config.toml
num_hidden_layers = 16
num_key_value_heads = 1
positions = "learned"
optimizer = "muon_variant"
lr_mult_o = 2.0
lr_head = 0.011
warmup_steps = 200
schedule = "wsd"
final_lr_fraction = 0.0
doc_mask = true
Each number is 500 + 40 x the weight over its row's rms, rounded and kept within 0 to 999. Layers, rows and columns count from 0. Numbers have three digits each. The size before them is the row's rms in percent of the matrix's.

# layer 5 attention key, 64x128, rms 0.133, rows 0-63, columns 0-127
100:537543513459511501528437474531473571501512469453441476487517488505539532462447527488497476503451455445606566460503497463523485479441529478446479477526486503492602524515478523461518477541551516557551416516439440470523472480544464470562441499561428438530445417491575520494447503466510458481471521520477573512486506479465539495471531590462514487494514532514565594488538534538530483497547
097:520483535459478542456496565471506493560551457480512520546478523508514524584487491527532436524547437530509553472526525506493482502546431390450476521496466494430451452529500458560437443504521541499527510513510509449422591515555507504557479490566546507506437511517483469492464579523559559425455469397446519508539446451504528503478489520489477554475536435524522556513528465533485535530525
097:557519505524552511521485579510520469527472482386503510448544464438472452495521463461498564563504553485472466498462516505470480469525522432540495517579491491542494406534417533481570511548496542509483547470500511566507443514502525443573497448461539458521432464507530508519473535559440479425494542572512535507439586513519555497446464452551477468468463510515512532497427513477497527542473
109:476473543509508442467440490577504587480462455502498490508457491510554486604481524476521515438457477546499508532568464531486505503468504514542515463441508445507519551541466477415520527551478555462497494520459475560488377481488505444511491510548539439454562442484540501401492524465545566486539560458542453487565517510525518515403517472524518516441488477563491503514453554496507505474454
093:496492532444434495470527508480497492525492455490553550504531479551480481459435501455539520530493418482471510496491549462464478510424423456436493505524545387535455497497510519523471474465436521500526544505474552623484490541512460538451552456536538507490497476498543555454555548589499529508500526581460481529495557522501541548459491512427612481493479522559485472455494518487435501492443
100:524518511513526533556489500471462497455494472516491470527561508512486521478521481420527490417510535501483454482480500506468532507484503424523551430490489495576485547474413448536505460490531516537502514499474456543517512523437509497493484523436573588493506491439591434459484499497534484476463533496455542557528524450507589623479567508456516476455504597522440422460522497565464478555526
104:427494519566449483441572500494490476494553449466512516499505414460493495398476524486534523513501464452449496522440512499514446461461519468404513523462442445473525518546436522597495442483506504470538513569502488538563474580468492553545431500449539566506528495550496528433568522523478486533561538524481551575458509542527520510504472506534467441527495507537473522535425479537528482470506
103:500476552516428532514545549467542530472468519545394452507537439485521548487519479527501474504532509495488511567502482551511467525572527564506494493467477456468493434473458469501438543529492540505510460464522431501567471512549527591457485391589480483426501558493485471533467580504462513510516553478446533453493515506486462514581413530397524524509508490481439489492502464497484563516494
098:474494466521564512446474535455541458561501532483510513515435465496518494401478503502515568549500516491506447512521471456474504506437484457551515416459525533443547429519492546461484484491473484521427448521584539541516517578515516525548520510512465492519498531484539500475429456558561536588415464496579489435568470498514573418450480481525570510484514533465495503482490521586526493477489
112:490525517517556484489536470480427550559463492481493515504509542490490454462483515467553482500528495463495489469484422469413489505576498449508456468489483465558478508499552508550546507485475506592540461545535502476572509508570534365523516531539496434524485459397558463475527428521460467491494568470516582545511475489526550522469514457574496476477578434504555489474455535518488485540467
105:520527474544520424504545523561461559469468527441453445423470539473497396526475512555572512456504463490538512513555481494512518505544543441488502481459498522494539520570553493422513492454485464487540459508493547449458494552446441397506538470557545538489447548527484525478537520523555480542484565522469587489506536501472498463506490441488524552513531461500429426549481494513421469452508
088:538484557517513541548524492478466464467478495500521470470484488538433508467460546537484573516483474452488488489576536442634527517437558496459524502571515475491495496446506450531492476520573438471494485525472502482465484477469533511436462505521552499454543522466494475457513484439467477499481558484464482485465493588447553510559570435542470535401586479526497533561516401471489550525497
083:520505526516401472463568575551438547498476484471512431518415442514535549483583509512511458520617520499516490555518550497509512523504455480482509424467457514525498546423521514525518549541459473505478551522454487443468397508495585558483507504500524503478528463485481442491507490522554511510467480450543522463510559416525534511440521478497466452522527487406530500502549514541488524437465
098:531466564504449548559460432553489466524486477491498504546490545468474509508486465527523503486433484541538420470504454533524557478493544523451516481488480503522481505431547455495549487487448463481455549575495504560562435446516446513544509451464468526433458511544463515534541588520455508488471500519545491540491510557500524480469485500484522583556513550464415551408488410546585545542481
090:456533457501512498525409530492484508485525488451491517458537539503521497464528577504484494531549532512438392496533442488518427475619520455532487487479545488461476526491469553529515495482479511540458563446430492504492496561485515547415501463468517537547483476480544528548456473500479528522454598490424565470475416580494456496497459514480551521482466465468567513571570501541531518521523
104:518583511437523475446554486466487494479576513527554490564526488417467488433511473526502522485479490544529501517535475493570444455475474427489480507498456472564560527608544528442554476496504419515475461476525502535493470448502486486443501537495497511482567481518497493498470585486495544564505447474572437483508565570500510496506490448381492451494493526474482499484470584515470471574474
099:510518538466559500458502557548510517555499537407433460457482501481514457513522525489454473548519519453471541501503493559501426496531533434519523492498545492520508496481454438449481503470440574521550433465528473509545520494507446487510532480501476413550481429519600512490511477506471506528481547496496469575449444459552457594543505418511498490508529463497496492486460478521639582508522
098:450520525515535569461513465478512451555490482466489591501600463529554544521521466509540484445518523481544492494493462473463489459567489482499486477520484451471482563444490545504484589476468481437509461608477460492531466541527498501491513526514549441512424471443513533498500560579461523529495579537498394478454524521481536526467481460526553497396456440503481541524497572479508448496480
100:508499443570426530434533521499538491516515551429506545457491516510502533522452544535502484475502523444527503451494452484453483552443577486521455477538577608422440456460446557516529463442489534502564525508501380495482516508543460541481491542491530574493512531503527466526496481472462521456516451533449549466498472525545428488487472500480496436566491468490555482506539545584521556498479
096:472516506583511539449439517490476558547435537562463444558491473459547529529525515501525521481494509559514493402489502457516547441496518432480538468491480567490579560546515486538461497501455495501576550492463502479512536476558557512478426462476544455481486480475540517500429468457536513468512463597403529577507476454482468511466429451478498516561523454500486483565493504511571461485530
107:540426513540465503548504503474549515549474473540501475545519539469524548437474510483486540553513537484565476471465483453477460565516579456498583482430517491464547504433478492460584482556480572459489563438557520511474466592521494506495485457499559458502526453458600537453469446455470493478417528498487451491482567433464470485516476563520495501487455467470455493463513564514511459548485
095:466494452546517418533536498412546539437448507486498464480499513486490551511450477543469467499516419475525463555464563485460562516472597438541446421511449538508542500579567491506533437483509483495440513543502545476510534455489528470509519512495486490483473574541502521467525523567447570500552514505504544486490487522438513539494618487533534459478568480461449452452552433485512486497479
093:471471469448490518438473544493482507456538466493503543553547459466503528500445485559459605430532494492488424440408551499397456483489570620485546553573498524516504525487503486524498455490583540568501484469495449418522566453459507490469487503569498506468515493514504505535482463456559524450494530533523514500525504492546542503567507480507476517507544431475476436477486497481563458496500
101:510587518481446466483477505463495485506525535457473506461413585536444529535530493570514589491473429535605482616538552523499450480557505541495492488541481500485403485502484433462523474471530493481455492474543506487429520517505486520528486517531486504462541552525437465548458545512459475513558416514505476451501532510431489544538449525472481455471501508551502435485569474558520530480479
110:534528497553493545466523516500436551554530470409524515464475461475526468497408519481502528523497532539501523477535573509486516467599477476485493455461494486470528492554520501511481526521488518493474466486521507544559491483542439515476532578433516504384467417454526494529485436504549473577497548476490452556523488511549503528518418588487484505503439485469451501573541514539518378510460
101:527503565553475477552465480496452491454463542507509490539486481516485491548525562525398524480519497532443552512491597528428489501493497431513524522470500530488555478488581463501471481445491488501617465522460454553573482523509518505452477479497536475500590534453441455557487610426510417496540492509513502441529464540465485537510491487567521460521458491550478534450544462470452488524468
097:477505560459509409581505447484518618551505421421495531484447502454594452420488507456494458508469533511479451466469520482483526451463528472538470545480499494474472570511538537485523522512491588454504513503528603455564522481529483457457533476530533555514463515467499427448508490468554475534536455536478515516568504468507456445480550488501476534520481568527502553448458504499508489547529
092:531518518538542467589505485565548538492590454502556509513491454544488582551470475569539557480523549511438570465501538473449486517511499480450483514533560474416564545487509433481506462423476500525458501530472447492495510432469505504571512500509499466531529476477437498567520534522486430473462428529428519552539469498493480445449463467430425512498479568477475547498493521440530484477489
091:536487491471557484556533498506541506455454492557546574513528482472442462460544517517448507530511521463453488488505529571497533470498468531547467496513447589567602516491461479402489575393590478579501481498511535531427457496502533562520469520462509479490555490507506486467491502553475513498443466462529529472498467482470486475525435500442537471508575441530470523447547490534413495456513
089:467494500503482512520481541441413548508523503540522531582479481537522493522493490470503461536474532482450432480471477508466482508480453489488525531469564503486570513529498502478463458478524537511535525578497596580547403419528457551506567493477484491495483475525562487498464524546403473463477545494437513490486538530483519513481521519555453501546503470439505492560495620475412394485466
099:496579548466534484589485495567499467475458508472488467572437549521538543465531503433458541527577476497452489508424482480524526473554558496463505467550534532484491464516512502503503551600547482464439508497520473488477592456467437467562495508532448470501514530472580497512537539473487437461504563431447523548443523505497450446484461431539541446494532510527517452493510481503550559455543
094:481418437500510383457507467482534466493478496423518451558468536548465507475595516532499558512523494473533460560500557490503517578592502518507541510483511554429578476467484486466457562537560466539537538499479551495486534468526452504465538539533488450499511505532488416499500525526448468425508516504530460529525468521491489489499444502454477503603431543495400521536478458515518511515522
100:494530447494451503479414575491534495502489472527478484587496482446416522492501509555512481468543470451453520496488492548522584516496474563519458558569459478525555527425478481461470458489488491541475516529595550470447620545494457499500523498556517474491535547532452461526460476548501482554551457519523438461492444502506446495449546498412486466467467455530518565461493500556465553491510
097:521484432454487483504567543508467483530524455535500523529533550523430528457514448502531450458541570459480493489463526528522467490459535519525506517482573428473566476465436458497500464574580504514508554528539470442470532429495489473502468514516537583553503501562414488527489454460469537509504471517473451492448556516412502511530438512491563503517442460553593554464562462463544512510445
099:460521583524499458479527477578525403442506467444502498494530545474477444542453434548449454486468561507519487452582495487482481514551520492480565436565426498516541534519452552520442518461479499517479454584534500499472531486492547487480550502502464473556516537566486497529454400526474454510516542479536530558511536553449426453468520522459555491528477506530512500474480494411566548522506
096:473569489489516531535527531529502527539524410516501459506553561436483478479559510526512528506520565483517526419431477559549509514448446516453480531502502490511443482563501513506521488388496519510507415591533548549513552472487479460507492503530489520525444513474585482432528485584428524491527577520495446474409552525488532487475456488499497460508433491458547455515532435470474448537486
094:545481466470555521502461568465530538552501511445533478495483532522517472448432463491516402544488497519532457492462442476518465570593440430518522454475513552566530509512546519461468479534428567463444467473488537554462496484527536522573492560565419511461548533536520527472465546483554492515539560527482473464468505439514517500466463471500442514484567486545470526488477416514527420502461
097:509531519473520532455483485470536468443524533511502431535471527503500466477533512538520515548530561470448513505498551473548458412468516514440519513495489507484458446401472547441494478506523517442487451480446576465428536497558455533494491501484479568459543551465480505568499525577471504547572537464559542514484380458523431491493526563513510435530528516566466444472507482431543482545547
112:494491474546450478544490494456531506408556546576516518507488566540422545486512464484537509506529484524526410530453559554525434457397487516519439513478508464498532386484497470555473558466564461517534468506480409534521425501547519539511532557532523498512506591492494494507470502464483444462537494472543459460490563487486483522527538503477427535485531510545458438489530477541516512566506
089:513530505484504459486482549465545461454548588503490498490494524490504464486554513430498505440499505493475543479485523491518589500512474538397497589553415517521449512452556529478469458517513506499435511497515459461581467529562505501537477462457484436550523602491539408578494506494500537523470507562438485469550496500448525512503413527565478506511555417440454481491464518497475511529455
089:500496482472476550493534529546508476435490483433505478519457583496614469495512474453516558583508521483453563479484458438512398523485555441510521541497465471565480513447550504500558556474583487490411519516508500545524557466543518434524441512500493558462542507543490475449462451432549494501472549529469449500442446494521510523501523469497482495449464580517523585496459517532531498460495
096:506500579548428517518585485468463454558477486472466554535520538478496451475417499557528460506529454568469531518471501564550453514514538503503449484501493556467479478484463490495484454569502469561468580512439445467527497609520548463482519535452463506578455504496617439508478471517552501537498472518522435533489520467471479470586531431539514507510517510432520519472459533488479485498548
088:449471490445473554550561563517516510523540478489537491474521544558495526543491443517498542462504441417454487515520523558553560465510471526510560470488471546535488459468511455490508478501543461504499494411474422483486517561449471490517558522525604517479551457521433503543529453449531542439544372531487492481513535485464502437430453498525428529544517503461428500558510497492494447536483
114:488500441461499525490455401611493462485469506463534474561450516443589488465470455500524491491499521474491522413452506487498445502550517558547480440551535535469512494562487534469501472495489542473526494507503532464568527520504540571558586482566472443511458528498452520513467465522535525509526534427469472474514487478455417561512501597556528426505537536543493452514490489538456565461498
106:525514489444481518502451491471622477521537507550538481522505596542408505563483447492490528500485542516521481541489546544513534472488522476482498481503511546447493483450388453541525477491411489560501474498485454435428500557504515473431513470480453479502495587524460457475516542448523507508536453464533486479535385515491501485588509486455474500521555448466549522522511550477488569488553
100:460504523458441500515477420507603500544469481474497467508501522515479395481482560539503460516537595487541479511460457468488510490554520472466530511539446487459536427490454501474442500495457501536482487447513460467457620486479506466551411557495557492483485447536430489587411517517552510456498507506527512500515474539508508586570472489509516539483518511500489520504573586490513542494455
102:484516459420440520493486597444521452556514427457502499469576539489465487465588477482460494479548471512507454493565535473514502528532493594483514516457560497418500509495475406520464532490410481464482439570508558560461458528471477499448441449539496502462528556462479476574550510500503552543504453575475488513484529546488468548509520504490462491531491479540543519487500540470591493529502
102:462503529457485534518507493541477518493459554514423568427486497579510540573534594452526501522496437488410499373455515453520539530521524473534500464421491452471478532544518514517547487573442536503490490487493433483513447471486486524489478532554526498523471543471475468405471519521507513486490535520571482593434521482544518584496490521497432481566514483468534533529466520545473514461502
104:465525513530526488578492490582417459563568493498489503480468451488491472488488533527517491563474521494536436424461488500504482504473468452510533479486484477428435532516491501542497518606537564478480459575490554550620533536516481466497479477471469484498489443525565489490537498481484558545498498545440568502452475498542513511446481432469546483445402447496478461542505524513532442580523
107:514464469502457524523480586499484466564569467518581520448563470484501541442559438592558501525378509584486470500477522451464470522516436498486496504422501492526464538521466485514435505514487499473434451490535467545570476531485491405458555526425529457492541514464533477454469520508536485545547509496501515557454537551498509518547491462506545498510508462470481477531503546431538469566534
111:447439485579523496552475459541496523515502558527539503459515491499525576525463517413450428505458494476514465550499516520495480505525506532493403484534499480497540479498504429489509501559499533497535427544430494444431541466423543463489551493523464563490535501545432494530469510547457497441489451466534493417543466540527498573542468553506548516480511596567478492490438515478504583455543
101:516495448458468526483510490572499449485499485491477422533520516484519489455493472527538523508456460487489496573476466514497438502520497455491490485552510418470469543501504490513485470529512458475520422557582562460506555414494520535514526517499447565495501485444490539475486533521558518447431486531509494560500486533458449477446441547610503482549458532491432491584563496565620469562537
106:487439477518501523465491447486545504452466461478509484502472522482493535501498475476442447505475525486512546606528522483503537436505481482503503455525492414510448474491528508423441559554530504546537511492464550490474568490527547570537580491533554535493508558578445465615537553481500450496474481532556514472536451525526421517550428506495409477417535450473549476511476466516470490451532
099:524537508473497495563518457462513412509532482497517539455561486458491500521525501504485556480508542534519450454522555471519491471479488507471438465487531530527432520478490467458409398491558431532490589568568526526451480488443526548551450426504513538473546472565476515506518498455478409455586494573541503410460458496579498496537517545505520509515503494483452469470522496449543521552481
111:547497490478445548497458472515553383457560533534501445451498529554474515474533438521472483446517507496553515518555498593553557469480484558429525563509594538514524470481526462514550465474540435523504547456509474450437528459479560564492469444550473509482513490489403392492497518490444506476525461509563442464519551474515460530549491504501520494500512496486465559464479488492523554500547
112:482525495465446438488474452523560517535472500541452513517579508543447569535476514500483535440531516446508521524557503514514508467473542497524503533514491553472520501489563505450477497474492495521507534539508465548511549424513496481517476416477529497431562595492414479527556440526490449475461418487545442421491498436507464501499484529509502625481445498533490558585544409519507511476457
099:483486489518532494515529558466456548479530501503502494502517512462557499455411600543517475450465484513484439461453456451527461565554571452500518524432500477531475464494480587501482578471594472512446538587452503538575498487497495536492483491456497394471496519475549525479512506478560486506506404517536536582490556510546564500537450522535477442495434474535501463481440511491496480497513
108:525492465535527506498450455488501478502474515513497526573485473515515430543475504419545503549441548474524552477485527475453495463530488488461527572548458481433428500457452492463551451457513456512415476458471478514576566554412549565522497471529525495491522456524473490505453517471505492525454548499482497525424561525558442476568483483459483511534465563527629529520527488564571484494521
097:496485529505536518532524557490523480472510472538479540521436468477492509431468502483450522538471440483544564596523450530442494532495510500408544441452503482442508545517515454565446474507490434461497529554534508537496420574495517471482522523488527547528544519501446496502432468519512538429567516535424461418403499456601488532520454533450512506506533473556558531497543518478491531538533
117:416536495561575531487515452511419575524492520439513424561496458510528439513552506492490502471443474444492486384482466451519430512449477490534447507465510500556542478529502504509557535505486538496467534523500528492534453494554527478521524569460486466568388529515548511399551530514505527539498566493525529507523552501514476468442460431557512494513505495500491473514597522470526463514514
100:456519478491550491466471523440566460509511480508499400425514511498420497485472470484472518542467547462559451513484458491579543534443505524581469558517456529512494515460490396488501497486519470408450531536518386488456498548513610523558498494496500551488547514521474480588506498507482457453508519526480480523520452504516503542508502502479495508519462468565557502524595525562504527434458
100:501521555469504431523593424506512513419520501519514511476522456459508564492562516463514439501446498475497609514456507568484541469509493518505501430563586496628548475531531491533479426452473442461461428480530570549458543487452511466478543510497493460448475564543448511436503455507472489480477524495564572472482495547488555516490514511535479520513494504540488469487463505561469528499480
093:537537430528462448553499515458557522490516506483540463528558438447600477511472522509500481534476480483562457479534543514508539539430431511492550490537558474501442528474472458559504503563551509525479437504531487471504428540515488492520457503441516554493535497507476545543476490566507427448532480520522454530481532523502391544570436540458499554449462547546482557418470461519510500472419
097:499517494487428497478529414502446538521498533540522514501536504505491460483460485453471519524498525482541510541425494393418548528589448492495518485460573487514509478537456549445575471423459563466519460536571531503452488449587534536486502465431561477530467473511596489511471471513531526577515500454509467522414439512489516543518467477545507516467450509527511545529455444505494500538550